config = dict(
    head_dim=64,
    d_mlp=1216,
    vocab_size=2048,
    activation='swiglu',
    norm='rmsnorm',
    norm_place='pre',
    rope_base=10000.0,
    tie_embeddings=False,
    init_std_qkv=0.0159,
    init_std_o=0.00284,
    init_std_up=0.0159,
    grad_clip=1.0,
    final_lr_fraction=0.05,
    doc_mask=True,
)
Each number is 128 + 24 x the weight over its row's rms, rounded and kept within 0 to 255. Layers, rows and columns count from 0. The size above them is the row's rms in percent of the matrix's.

# layer 8 attention output (transposed), 640x448, rms 0.0522, rows 31-40,95-104,159-167,223-231,287-295,351-359,415-423,478-487,542-551,606-615, columns 128-191
size [121 112 116 114 118 124 120 125 115 123  99 102  98  97  96  94  95  96  96  88  90  88  92 108  90  85  88  95  87 116 105 113 114 104 106 112 113 115 106 103 111  80 106 109  91  89 105 104 106  97  84 108 109 107 109 104  88  76  83  81  83  83  81  79  74 108 123 111 101  94 111 112 119 119 112 109 111 107 107  97 110 116 111 110 113  87  95  93  87  72  86  95  92  95  90]
[[127  91 180 152 137 153  89 100 131  90  95 153 118 144 173 122 125 114 146 101 111  94 113  72 133 136 161 161 148 144 142 137  87 106 133 161 122 135 143 126 136 156 138 144  90  81 149  87 143 133 100  98 100 118 154 127 115  94 150 115 141 171 149 116]
 [141 130 123 136 138 123 162 128 122 113 150 109 108 158 131 131 113 137 126 165 106 125 148 105  93 115 135 118  83 146 140 143 138 138 109 111 106 141 190 157 142  92 135 104 132 149 116 143 110 117  83 141 153  83 160 107 110 122 134  79  89 137 143 125]
 [157 109 121 100 144 137  88 132 122 130 145  87 103  96 157 125 106 119 133 104 164 128 139 141 126 129  97 117 178 110 137 157  92 135 192 125 123 123 124 115 141 115 118 116 141 115 102 159 101 114 152 131 138 137 104 104 126 132 121 124 128 111 132 100]
 [147 110  88 142 122 134 116 126 140 125 126 152  87 141 163 134 145 141 140 146 122 124 118 141 141 138 155 129 124 122 102  98 166 147 132 140 120 103 177  97 113 191 110 128 121  98 117 137 122 140  99  89 132 121 114 130  88 149 134 149 121 105 116 146]
 [154 150 130 126 124 126 137 138 160 137  75 132 117 100 107 109  64 113  84 104 129 132  89  85 115 138  91 153  97 121  95 119 119 111 120 148  96 100 134 121 121 144 147 112 124  85 150 156 131 108 108 102 144 129 108 108 120 136 132  98 125 130 129 148]
 [108 111 102 133 123 136 101 120 112 136 133 169 132 132 117 113 200 181 124 133 126 110 107  96 131 145  69 141 112 128 111 155 139 148 148 151 128 122 106 152 148 146 115 131 119  83 142 145 153 144 113 132 119 120  80 150 117 102 125 142 130 190 121 126]
 [102 139 108 111 160 141  70 150 102 132 127 138 136 121 123 126  83 136 137 135 160 121 164 117 144 120  93 117 112  95 143  87 149 150 117 130 144  83 181 123  93 116 141 140  95 154 147 111 112 164  95 123 142 120 161 124 159 143 159 132 129 101 105 149]
 [124 105 119 136 147 117 142 108 132 139 137 111 149 118 114 155 131 130 111 149 129 126  97 131  71 156 149 109 108 124 132 104 136 172  93 125 147 140 132 124 127 112  95 134 156 106 152 175 119 125 132  92 159 145 171 150 153 156 148 151 161 128 118 138]
 [168 169 126 112 111 151 101 129 111 115 166 155 144 125 125 141 121 111 132 113  97 169  98 128 140 159 160 144  86 160 178 154 124 138 122  94 137 111 155 123 132 119 140 123 133 145 114 147 123 141 126 140 129 107  98 154 123 124 138 156 168 113 105 107]
 [ 90 138 131 124 101 134 122 115 146 117 139 173 134 118 122 159 114 107 105 116 173 127 125 118 157 134  86 141 135 105 149 128 113 145 133 143 127 103 120 120 167 133 144 130  94 122 129 142 155 107 108 131 151 118 164 142 105 117 172 113 148 127 144 105]
 [ 90 101 116 105 124 153 115 113 125  98 140  97 112 126 159 111 148 151 125 156 140 205 111  86 117 124 130 148 102 169 104 107 109 140 144 165 100 149 110  86 157 149 150 162 110 151  94  81 131 142 114  92 103  98 130 145 103 146 148 155 118 117 145 132]
 [156 151 103 158  97 110 154  78 125 128 143 146  92 120 133 126  95 176 127 130  93 107 129 131 109 119 148 141 148 117 129 172 117  87  90 109 142 112 169 130  99 138 141  74 171 141 114 147 141 158 105 165 133 136 136 101 110  95 129 101 162 140 148 102]
 [117 121 149 133 121 120 112 134 136 151 178 118 144 114 134 153 123 114  89  87 165 112 122 122 130 134 149 104 109 135 138 153 103 169 131 149  91 172 154  96 129 141 113 147 121 137 128 119 187 115 133  86 103 129  79 108 124 162 135 164 152 144 140 101]
 [125 166 136 131 168 123 152 143 159 137 122 122 143 144 106 127 172 138 170 126 100 155 117 129 147 133 136 166 118  71  89 115 140 122 106 110 117 132 163 139  98 136  94 138 159 149 115 149 141 135 135 133 157 121 137 146 148 131  89 111  98 102 148 133]
 [159 156 133  93 126 167 164 110 120 144 130 176 117 140 129  99 112 166 158 140 130 120  98 122 138 119 133 130 139  89 105 131 117 106  92 108 118 119 160 135  89 134 107 158 168 167 119 148 148 145 127 127 144 140 123 115 112 117 164  87 122 124 158 120]
 [106 104 111 103 153  91 110 128 111 108 146 196 106 133 138 137 219 145 130 114 144 122 111 139 128  98 122 115 123 143 137 145 141 154 138 181 164 121 151 167 115 112 142 148 112 138 130 125 133 137 139 167 157 111 151 146 138  94 120 104 148 144 131 143]
 [137  94  52 105  92 130 103 145 101 135 167 150 142 115 173 104 136  81  81 126  87 161 147 171 144 129 143 119 134 122 118 130  86 158 109 169  91 109 139 104 103 137 124 141  78 145 133 149 145 158 101 117 142 142 141  96 141 112 143 114 148 136  95 108]
 [142 112 132 107 145 141 113 135 153 137 166 115 131 118 144 106 128 178 105 135 160 122  96 122 122 111 153  89 115 116 191  95 119 122 125 110  72 129 151  89 148 126 116 111 113 136 175 125 137 147  47 143 101  88  89 127 110 161 162 169 136 133 132 145]
 [ 96 174 138 137 100 156 119 164 144 105 113 145 168 149 124 159 124 143 149 121 111 146 178 138 116 119 147 115 136  81  82 153 136 112 129 103 130 144 101 134 138 119 129 105 121 113 106 111 124 161  92 143  78 116 149 116 143 110 148 122 115 109 149 146]
 [129  98 127 137 130  87 153  92 142 155 137 127  87 126  92 102 131 143 109 125 172 130 130 159 131 158 131 141  96 123 146 151 138 148 132 110 109 120 124 133 132 126 127 125 149 146 164 127 159 122 157 120  97 122 131 115 117 115 121 153 130 146 132 151]
 [128  76 169 145 149 130 121 127 144 116 140 147 108 127 134 106 109 126 123 131 105 131 136 104 120 155 170 152 142 113 174  93  73 105 124 150 139 107 150 104 160 123 141 124 129 137 121 106 121 130 103 126  73 104 120 151 130  99 141 142 129 158 151 103]
 [148 121  80 126 124  89 117  98 102 113 135 112 103 142 153 134 114 142 114 108  97 125 142 125 143  91 158 132 137 130 119 140 130  99 121 135 154 130 143 148 122 128 129  99 139 111 125 190  95 126 112 123 164 138 145 109 131 107 127  92  73 120 106 128]
 [126 112 118 125 130 110 154 142 137 149 126  90 118 105 145 144 117 129 105  94 145 122 143 106 127 123 142 123 149 133 132 127  75 123 158 158 108 115 163 109 124 112  75 104 130 144 101 129 111 110 119 140 140 125  92 103 149 142 100 115 118 129 140 142]
 [134 122  91 126  87 134 141 132 116 138 108 125 126 138 163 117 102 172 161 168 118 115 118 144 164 130 120 143 127 120 132 126 157 112 109 129 165 126 195 104 124 170 125 132 121 143 123 132 106  95  74 136 148 116 109  95 111 148 170 114  97 107  93 147]
 [157 136 143  95 120 117 184 126 150 149  96 143 109 147 149 101 112 107 147 115 124 120 114 113 170 129 133 105 127 174  90 122 123  96 132 155 136 138 157  98 125 142 118 116 110  94 140 155  91 158 116 103 154 125 137 162 128 125 149 121 123 159 141 150]
 [100 144  56 119 130 192 107  99 127 145 138 174 133 115 141 133 201 168 137 108 105 107 126  99 107 150  81 143 120  89 116 146 154 135 123 142 135 107 120 113 154 132 146 133 117  93 140 148 146 162 113 151 123 132 147 122 116 135 137 145 148 159 143 150]
 [105 146  85 119 131 118 122 130 115 116 136 159 109 130 130 100 105 130  78 119 136 134 172 139 140 135 123 123 132 124 108 121 145 135 137 135  90  90 161 104 108 157 113 111 104 172 119 134 133 139 154 106 123  97 154 137 138 172 142 126 122 133 133 130]
 [140 109 132 136 171 129  91 104 104 150 129 139 147 116 120 123 119 151  95 130 124 132 121 143  72 170 149 122 119 122 157 138 172 169 121  77 134 111  73 122 143 135 100  83 117 106 133 140 152 158 114 110 130 151 153  92 133 155 166 136 132 144 135 124]
 [116 152 111  88  96 138 127 153  91 101 134 123 146 109 141 119  92 131 109 112 143 161 132 109 135 156 152 167  88 122 155 178 127 129 126 164 135 110 135 117 113 116 131 125 167 163 136 114 155 137 130 133 110 100  99 145 116 120 149 152 157 131 147 104]
 [104 133 160 134 137 102 122 118 133 118 140 160  76 147 119  83  99 199 175 104 113 167 127 131 109 112 171  86 138 111 101 117 127 106 133 133 135 145 125 141 168 108 154 140 168 137 126 111 131 105 126  92  88 118 173 104 132 152 156 121 164 121 126 149]
 [137 134 131 110 149 111 120 118 142 113 141 134 140 103 138 129  88 102 107 146 107 109 161 125  94 130 100  97  97 128 148 114 119  85 146 118 114 143 187 145 102  81 129 105 152 116 140 124  90 136 144 110 173 104 120 100 167 108 122 133 136 139 105 150]
 [135  84  90 160 143 133 138 135 138 154 116  81 142 117 132  96 112 158 114 111 131  92 132 109 168 159 115 104 123 123  98 104 134 139 136 111  96 121 123 150 152 139  95 174 161 121 123 142 134  96 120 121 107 136  93 132 177 101 136 131 133 134 136 110]
 [120 134 102 110 114 139 135 147 100 137 108 118  96 139 134  85 142 125 140 150 152  92 102 102 172 123  97 119 119 138  74 128 146 139 129  75 115 112 157 116 148 116 115 109  93 126 131 168 122 133  96 140 128 104 115 119 145 126 130 125 105 129 129 121]
 [126 114 139 133 167 147 194 118 123 122 147  94  91 137 150 101  86 114 141  97 106 104 114  77 141 156 127  97 162 112 113 133  85  92 124 141 128 125 137 107 145 139 121 105 142 119 119 121 102 132 147 100 125 119 143 153 123 145 135  68 105 197 101  99]
 [118  73  72 108 122 130  83 108 116 136 118 158 105 127 121 127 185 134 104 144 134 143 114 115 122 171 116 126  92  98 126 139 142 128 115 143 104 146 146  91 136 123 123  78 118 107 134 128 113 150 105 166 111 154 160 124  71 139 141 130 100 148 157 108]
 [130 135 121 132 100 123 155 119 117 128  97  72 126 122 166 116  86 135 150 103 135  95 137 130 164 154 142 121 108 121 137 101 139 109 103 129 140 124 167 171 131 123 159 108 150 149 136 141 127 109 164 103 149 122 128 113 140 128 131 121 117 148 126 143]
 [157 113  96 152 107  95 133 150 168 119 123 135 157  93 103 152 114 118  94 138 124 120 123 134 100 146 130 100  76 173  88 115 126 151 116 121 114 115 138  93 109 121  74  77 122 109 159 102 172 161 100 118 121 112 145 120 148  98 169 125 100 122 123 140]
 [116 167 107  97 142 152 127  95 106  93 163  94 131  92 147 127  98 149 151 130 176 123 127 116 162 122 134 160 128 131 145 148 144 111  94 107 166  95 102 138 160 109 167 171 152 161 148  99 123 117  76 183 115 111 136 147 161  94 157 168 156 129 118 118]
 [147 153 145 136 165 126 127 146 187 161 136 160 123 118 109 120 110 186 112 132 189 135 169 142 120  69 153  58 111 120 120 109 169 155 104 110 136 123 119 132 138 118 104 104 148 163 132 108 131 131 125 113 113 131 134 144 116 159 135 110 113 104 105 140]
 [166 142 130 102 123 109  86  87 115 133 146 180  95  92 133 125  93 120 124 117  82 130 130 132 154 157 166 131 146 148 114 117 108 114 124 173 138 170 134 114 122 114 113  87 135 130 158 116  87 140 123 112 126 162 110 132 140  87 126 133 131 138 124 159]
 [ 84 129 118 126 145 118 154 119 164 143 134 110 200 125 140 146 115 185 125 104 130 116 125  85 168 144 162  98 104 162  96 107 152 126 100  79 140 143 103 162 125 157 119 166 120 141 120  95 149 109 119 129  91 133 103 177 140 159  86 123 124 154 127 159]
 [142 166 131 131 115 118 132 134 139 136 131 120 167 102  85 102  91 132 157 125 166  94 124 133 180 119  88 153 127 121 125 148 128 128 110  83 142 127  99 149 133  86 112 137 130 136 129 135 150  83 106 145 162  78 132 116 168 151 140 141 132 123 120  80]
 [137 143 128  65 140 137 155 126 110 123 161 128 112 155 183 139 110 165 155 105 122 107 151  95 125 134 165  72 126 132 124 153  87  94 117 130 117 155 148 117 113 150 101 169 134 131 153  95 120 144 144  89 131 108 117 165 110 122 139 105 115 168 113 119]
 [154 114 132 112 145 106 120 138 115 111  83 111 111 108 116 118 137  85 134 112  98 127 100 138 147 144 110 116  95 117 145 118 136 111 142 119 128 135 196  71 107 118 120  96 131 111 136 142 112 120 136 127 120 154 192 120 116 108 118 113 124 132 131 111]
 [169 151 103 128 124 100 153 140 135 117 126 123 123 142 114 110 111 133 165 106  79 132 135 161 148 150 153 144 126 128  98 114 115 137  80 126 124 168 151 151 152  86 144 103 129 149 116 171 172  84 160 136 159 152 141  75 138 139 138 112 132 139 152 137]
 [134 131 152 134 155  91 127 199 130 142 135 175 136 115 142 148  90 164  99  60 131 153 119 156 131 152 184 118 145 160 147 127 110 120 135 149 120 102 125  95 143 136 135  37  91 142 140  99 161 145  81 149 121 136 150 122 124  96 121 103  64 111 126 133]
 [106 118 112 112 106 143 142 177 150 135 174 136 146 140 147 132 132 168 150 122 187 109 148 108 159 123 120 153 131 111 112 147 164 106 111 114 148 107 119 212 147 125 179 144 140 155 143  85 123 152  98 116 101 137 132 128 134 117 147  87 142 138 142 145]
 [153 115 164 100 119 132 144 117 140 144 103 155 145 132 142 109 116 102 144  88  99 152 149 118 113 102 135 109 174 164 133 137 108 105 103 136 141 114 160 123 158 143 144 101 138  81 140 125 111  77 130 112 104 150 153 115 166 126 137 155 145 108 128 110]
 [ 98 108  93 138 126 120 166  98 101 115 103 152 158 163 138 136 123 124 146 140 136 145 149 111 109 144 114 134 112 139 150 104 122 159 135  96 131 162 171 111 131 124 149 155 154  69  90 186 153 125 119 154 142 114 108 105 135 127 166  92 121 144  99 151]
 [129 143  89 147 132 126 134 163 120 123 121  91 145  98 155 141 117  93 128 141 115 128 130 134 156 121  98 102 145 105 133 114  92 135 192 117  84  52  98 159 135 142  92 137 150 109 146 168  91 117 116 158 149 124 118 145 156 138 132 122 120 138 133 114]
 [124 121 127 146 152 117  83 148 130 148 120 105  86 121 141 105 160 127 111 131  93  89 110 106 157 139 144 119 147 140 102 106 120 120 155 116 131 115 124 144 130 140 123 124 124 110 143 154  74 145 153 140 176 133 144  90 139 101 128  97 110 120 143 142]
 [104 162 134 140 148  96 136 150 142 124 124 110  96 134 144 124 120 103 103 140  67 126 119 131 127 169 105 153 130 109 170 130  97 152 107 147 100 105 124 162 146 141 131 115 114 126 139 117 117 125 122 140 123 140  92 102 132 109 136 110 120 125 148 132]
 [ 88 127 121 130 129 161 161 108 136 174 154 163 166 146 142  99 186 137 168 131 116 140 139 165 129 146  92 122 129 134 137 137 108 113 137 174 114 153 118 100 116 107  97 127 151  85 142 104 127 113 115 122 118 118 116 130 116 128 103 169 123 152 166 128]
 [136 138 123 144 124 117 126 104 146 183  70  81 131 147 127 148 101 143 147 147 146 129 170 106 121 148 125 143 121 103 159 118 146  93 169 128 152 108 177 107  81 125 114 114  99 107 106 120 113 120 143 100 110 102 102 124  98 125 125 126 105 128 129 139]
 [122 108 143 131 154  74 130 138 157 128 162 173 135 111 136 127 143  99 118 142 133 119 127 147  84 129 141 120 165 145  78 144 143 117  83 160 107  92 116 134 118 122  91  70 101 119  94 143 148 107 144 115 165 125 199 119 128 113 162 130 138 150 157 135]
 [143 159 121 132  82 119 125 103 109  82  87 123  93  61 120 142 115 123 117 130 119 165 144 147 154 150 159 167 106 120 136 112 123 112 127 108 112  85 115  60 110 100 155  94 148 100 149 134 136 149 101  88 170 124 152 140 152 147  99 152 169 129 118 153]
 [148 134 188 160 131 136 133 143 136 126 159 164  91 129 104 106 100 108 119 103  66 151 159 103 120 138 142  67 128 145  80 142 165 141 105 161 156  79 174 129 116  89 108  92 144  73 116 178 144 126  91 146 125 149 136 124 146 154 120 119 146 129 166 112]
 [147 139  94  98 161 139 125 130 136 107 126 169 135 122 136 116  81  95 117 126 122 123 131 104 124 155 106 143  97 128 154 126 116 140 125 110 108 137 194 113 118 126 132 146 162 114 123 163 139 128 156 124 124  86 102 110 108 146 154 114 139 123 115 163]
 [156  77 122 155 139 125 127 123 104 115 181  86 118  77 150 116 125 123 136 105  92  92 108 149 117 135 171 132 131 117 112 125 113 172 120 123  92  67 125 148 113 127 102 131 181  89 122 141  72 110 111 147 135 127 128 137 151  95 101  95 139 132 126 142]
 [169 133 132 154  97 122 130 124 100 111 129  87 102 121 123 139 130 167 129 139 140 113  82 142 115 169  95 117  90 125 103 108 111 147 152 130 116 112 166 107 125 137  92 116 108 138 125 140 142 134 144 173 141  99 132  97 107 118 133  65 127 114 171 124]
 [120 130 154 171 136 101 115 105 150 106 113 107 130 169 117  91 114  73 133 160 109 100 144  89 131 142  99 149 127 157 169 136 138 131 119 124 140 113 110 121 134 193 141 111 121 129 166  69 135 103 132  98 157 116 109 121 137 143 136 116 129 152 119 140]
 [170 108 142 144 110 123 165 167 128 144 137 144 158 100  93 109 135 153 153 121 143 127 135 134 151 147 111  83  87  99  89 125 137 118 119 140 129 128 114 127 134 138 112 115 138 128 126  99  98 118 134 147 141 114 130 126 105 145 146 175  83 137 151  88]
 [111 132 166 136 160 108 115  74 143 173 116 106 132  96 127 134 127 152 138 183 124 113 160 113  91 125 122 136 117 104 155  95 166 122 148 138 162 147 182 146 121  97 139 113 135 142 102 133 144 133 134  94 134 102 141  78 140 137 171 160 108 100  95 142]
 [ 90 139 129  89 115 117 127  86 145 109 140 131 167 129 133 121 136 114  76 144 175 131 111 143  94 133  89 142 138 136 101 142 115 161 105 128 135 101 111  96 124 117  84 102 122 108 128  79 171 149 121  98 135 165 154 119 131 128 139 123 119 137 138 125]
 [138 162 119 138 168 116 118 141 128  96 126 101 101 122 142 148 123 124 110 100 130 138 117 118 226 133 137  87 107 141 160 133 111 128  87 140 145  97 123 157 136 114 150 119 120 120 121 122 101 148 138 115 107 134 120 169 151 147  93 144 133 144  70 121]
 [112 127  97 111 111 129 155 137 149  57 130 120 121 125 141  91  72 133 143  92 137 115 103 109 167 134 129 130 126 120  92 109  91 109 122 180 117 112 143 127 111 143 122 125 138 185 118 175 131 125  87 147 109 116  94 162 142 124 136 132 127 156 107 116]
 [129  90 153 145 148 163 117 124 126  83 116 158 118 157 146 114  84 116 128  99  94 114 139 103 134 146 163 135 131 147 133 130 120 113 122 149 153 103 180 100 156 146 140 117 103  77 142  97 149 155  74 113 102 130 144 129 147 106 132 124 147 146 152 100]
 [112 107 111 171 110 125 128 136 135 108 165 128 101 178 148 144 121 140 132 155 128 147 145  94  82  90 147 126 106 148 149 145 150 132 118 115 141 150 180 137 146  98 134 123 105 141  99 155 104 143 133 147 142 110 141 102 111 120 144  70 107 122 126 144]
 [146 114 111 103 126 139 129 159 110 138 124  87 115  96 167 128  95 104 122 115 167 134 134 126 140 101  79 122 159 133 116 117  92 144 187 115 135 101 154 123 153 106 110 128 148 120  97 153 123 121 122 137 127 140 130 111 135 117 123 133 144  99 132  92]
 [112 104 136 135 139 116 129 126 146 140 126 136 102 151 121 125 149 117 105 129 163 131 112 149 143 146 157 111 135 158 136  92 110 122 134 163 119 114 146 109 122 169 130 104 124 154 100 128  90 131 120 100 159 108 125 113 108 156 133  88 138 107 138 153]
 [150 159 168 138 167 116 121 166 156 134  96 130 148 127  94 118 146  85  91 120 107 139  97  70 127 142  94 163 115 167 114  99  79 141 132 123 123 111 142 160 107 128 140 122 136  99 156 125 130 107 125 106 145 170 110 113 133 148 124 122 131 141 112 135]
 [ 96 121 117 120 113 147 140 129 110 135 143 178 144 132 116 120 240 149 161 120 121  92 154 127 143 163  45 122 145 119 105 146 142 135 134 160 143 126 123 136 126 144 123 135 135  96 111 141 155 133 146 114 124 124  85 147 121  93 137 129 128 146 117 125]
 [132 118 100 124 159 108  80 139 126 158 128 134 119 108 127 118 115 145 121 147 144 113 140  95 129 110  92 133 144  91 153  80 124 127 155 132 139 114 153  99  96 104 137  86  92 143 129 110 104 159  96  96 130 122 167 103 104 116 133 124 128 126 116 136]
 [124 131 147 123 151 126 139 129 113 120 128 124 153 145 130 137 122  78  98 152 137 114  98 116  71 134 153 141 109 103 131 132 142 171  87 122 121 131 106 131 152 131 114 111 123 101 147 172 142 158 128  97 130 126 177 123 141 160 108 114 129 147 147 128]
 [155 163 151 115 109 112  92 137 105 110 125 162 141 107 123 157 153  95 130 125 126 149  90 128 166 171 150 141 105 172 146 146  98 125 116 100 130 117 149 107 127 113 140 116 132 111 127 160 124 132 124 113 115 126  81 154 145 151 115 163 149 107 110 107]
 [114 124 118  91 115 117 141 153 135  76 122 117 128 126 143 115  92 152 167  62 136 103  89 130 164 144 115 154 129 124 111 128 123 173 131 153  96 109 122 133 122 136 124 152 146 176 112 196 123 143  76 129 112 145 110 139 134 141 140 104 144 141 131 159]
 [163 118 187 135 130 138 123 115 132 118 129 184 132 143 149  89 107 112 130 102  91 128 142  88 107 140 157 109 145 141 117 135 127 122  98 152 138  96 186 103 164 137 125 114 123  36 168 128 159  83 104 121  95 165 156 134 124 125 146 140 139 116 164 106]
 [119 121 112 145 145 118 162 116 124 108 147 144 123 162 142 124 103 116 127 117 125 129 150  87 105 121 120 142  99 141 147 108 139 162 138  89 124 151 171 140 128 112 148  97 118 130 115 149 132 128 102 160 131  92 114  99 123 123 193  74  92 126 135 153]
 [123 112 101 151 147 135 132 120 110 118 173  77 124  94 195 116 100 111 109 153 118 145 147 139  90 106  97 146 131 122 133 155 131 147 157 112 122  49 120 159 112  92 135 136 152  85 123 138  99 130 115 169 144 159 110 139 148 111 107 132 149 115 150 101]
 [127 124 105 143  99 147 118 129 129 124 115 124  98 132 126 101 134 155 129 130 130 119  96 137 157 144 129 134 133 153 119 101 105 124 146 157 150  84 143 131 120 152 128 115 137 104 129 141  87 122 125 134 146 113 130 107 118 136 164 119 116 115 141 131]
 [135 153 139 145 145 104 112 131 175 127  85 113 127 142 144 110 135  72 114 128  95 108 112  97 109 156  87 170  92 154 140 144 107 158 121 127 104  88 106 158 118 169 135 105 100 123 171 102 135  94 128 132 155 129  96 100 140 129 130 135 119 133 131 151]
 [127  95 126 133 124 151 164 131 114 158 145 155 179 119 109 116 186 177 165 142 100 114 145 139 144 178  72 119 120 100 131 141 111 120 140 144 113 106 118 139  91 133  93 152 138  67 117 118 124 132 138 119 117 118 105 148 113 113 117 191  96 153 148 112]
 [121 144 108 141 158 123 105 125 129 182  94  84 144 111 121 134 115 169 149 166 154  94 164 117 105 127 109 147 124  83 160 101 170 124 152 135 158 109 172 106  95  98 137 119 113 151 114 117 128 136 122 101 125  88 141 124 111 112 146 149 117 118 141 141]
 [113 116 129 129 114  90 144 110 134 132 136 125 142 130 146 142 135  83  98 149 162 137 123 116  63 161 119 137 120 137 111 169 136 173 102 129 109 122 101 133 122 122  87 128 129 103 132 165 168 123 150 121 136 159 178 123 131 132 135  96 123 156 177 127]
 [158 142 122 130 108 130 115 124 108 114 135 127 121 101 120 157 143 112 123 118 116 161 118 116 187 157 147 131 106 169 140 122 113 123  98  90 125  90 117 114 122  93 159  93 112 123 157 128  88 147 135 110 142 128 122 130 156 125 109 182 155 149  98 129]
 [137 136 137 162 148  94 154  86 147 126  60 132  85 132 127 165  95 134 108 103 126 125 128 136 116 144 127  92 124 130 107 120 115  79  84 124 100 130 144 137 109 116 139  82 101 141  93 155 142 151 134 150  94 130 111 104  91 119 107 153 148 122 113 148]
 [108 129 178 106 148 159  97 162 132  89 133 123 101 117 143 127 104 166 146 145 112 132 146  95 105 117 163 114  95 143 116  94 115 142 134 152 126 128 123 148 154 139 144 176 126 127 110  84 172 133  99  72 118 148 155 132  99 126 132 156 116 133 134 129]
 [165 134 128 114 140 111 142 130 119  91 166 111 111 125 108 103 100 131 142 148 114 124 143  93 111 134 129 106 151 137 143 126 136 116 105  85 109 140 187 148 151  93 141  93 163 118 130 129  98 121  84 142 154 140 110 105 120 129 126 103 112 145 189 120]
 [133 139 110 109 155 113 105 109 137 136 142 102 158 102 168 146  86 124 129 112 127  80 126 122 138 152 169  90 143 100 105 166 114 144 136  99 101 145 135 132 112 122 134 147 152 117 111 117 155  92 149 106 132 163 123 102 141 144 129 151 109 117 128  97]
 [139 147 107 117 104 137 130 103 137 155 114 145 105 104 157 134 192 118 178 123 117 140 107 142 156  88 163 132 159 133 127 112 129 142 124 119  89 124 163 118 136 122 117 107 123  78 109 121 111 131 116 105  92 133 102 141 153 166 145 105 129 135 145 111]
 [153 126 105  92 120 131 158 112 145 157 116 142 124 119 145 120  68 131 104 126 160 165 126  98 122 134  89 161 115  96 100 166 105 105 118 131 119 143 139 108 137 142  99  99 153 174 160 109 169  96 145 120 159 116 150 158 123 149 153  90  60 152 133 115]
 [119  90 122 130 152 130  91  93 128 126 130 126 155 120 120 114 194 200 108  84 129 112  96 126 129 150 100 115  95 101 113 144 122 167 139 160 155 114 136 156 128 140 156 108 110  99 117 135 147 120 130 146 144 115  77 125 125 103 132 121 114 160 114 123]
 [146 100 104  97 164 142  99 155  70 149 141 106 128 143 134 105 130 117 144 146 132  80 138 148 176 143 126 119 123 119 124 108 120 143 161 179 119 116 167 128 150 125 147 124 117 124 120 129 130 137 102 140 145 128 173  91 154 153 148 109 133  90 118 130]
 [131 101 137 168 124 129 122 123 121 150 125 101 137  75 144 142 131 137 107 132 122 146  55 136 129 135 122  84  76 135 121 121 110 158 145 115 123 141 132  96 140 133 146 118 133 135 177 145 121 117 140 122 103 158 150  99 146 178 161 148 135 109 135 136]
 [116 153  86 143 124 130 110 148 130 107 162 115 148 147 122 112 133 101 149 108 122 154  66 114 145 137 159 145 106 117 133 124 152 128 121  83 151  79 133 169 127 151 188 146 152 143  98 113 119 154  91 125 101 118 126 151 139 123 196 137 128 118 140 131]]
# layer 8 attention value, 64x448, rms 0.041, rows 31-40, columns 128-191
size [102 100 101 100  98 105 100 101 100  99]
[[ 94 113 123 127 159 126 106 160 108  68  98 116 151  99 130 108 131  85 129 168 117 105 104 173 127 140 145 174  95 164 118 153 175 150 158 116 169 109 168  84 132  72 128 125 146 178 179 160 145 146  94 138 148 116 138 146 122 131 127 141 102 156 146 133]
 [ 96 167 149 121 111 142 153 156 201 137 153 116 179  94 138 127 160 152 120 111 133 143 140 142 140 122  96 145  90 100 166  88 159 135  93 105 130 126 133  86 176 126 123 184 141 101 119 138 131 114 121 126 128  76 125 129 116 147 170 146 157 126  97  89]
 [139  74 135 103 107  94 116 102 100 148 156 130 129 124  99 159 172 141 112  67 120 156 105 120 137 168 114 161  91 114 144  92 167 118 100 149 155 122 132 168 136 114 176 112 140 136 113 109 135 150 103 127 123 158 125 111 107 138 152 133 155 101 146 150]
 [130 165 106 123 113  92  85 131 167 134  57 112 154 119 162 104 158 116 110 143 112 142 157  82 124 181 121 108 158 124 111 167 150 126 104 126 118 189  94 131 159 111 105 110 101 125 118 116 148 136 159 129 139 138 103 113 155 113 114 131 180 141  94 129]
 [108  76 122  93  94 151 139 114 135 104 129 131  86 132 130 101 109 146 107 131 161 136 121 113 143 139 154 132 163  91 170  99 168 134 154 157 106 184 120 106 122  82 190 136  92 141 135 137 146 136 106 123  85 136 126 145 166 138 113 120 120  98 126 112]
 [ 87 151 130 128 164 102 135 119 146 158 174  81 149  49 157 124  99 137  98 138 125 132 141  78  94  94 164 136 138 140 118 169  92 114  57 141 111 188 121 138 128 138 132 157 144 144 105 127 146 124 108 118 103 151 135 132 147 117 128 128 119 112 171 143]
 [117  92 161 114 118 204 136 142 108  42 198 127 123 139 166 149 143 139 156 104 103 177 117  89 140 146 100 152 138 152  98 175 145 132  91 112 150 131  46 123 112 105 113 145 139 119 109 112 133 108 147 128 137 142 138 165 178  97 138 124 104 144 123 136]
 [121 142  99 123 115 155 109 132 118 139  97 133 151 131 117 135 137 127 148  99 158 147 118 128 133  96 116 124 123 152 159 128 143 147 131 123 138 123 121 160  91 143 164 122 174 178 126 136 119 135 115 105 115 123 119 111  95 129 103 132 144 131 116 177]
 [166 122 133 156 135 118 142  84 134  93  71 136  86 147 128 156 110 108 107 118 153 137 109 130 128 107 119 113 160  91 162 143 133 123 141 146 140 108 136 138 134 155  75 146 156 130 127 161 123 111 112 133 142  98 151 138  97 134 137  78 130 113 120 123]
 [186  92 159  94  67 107 174 118 211 103 159 103 119 162 150 118 120 139  88 168 100 129 120 199 169 121 117  96 150 128  65 110 162 126 127 117 135 158 112  97 146 174 102  86 143 125  94  94 121 122  87  98 116 157 107 148 127 130 143 127 106 120 153 122]]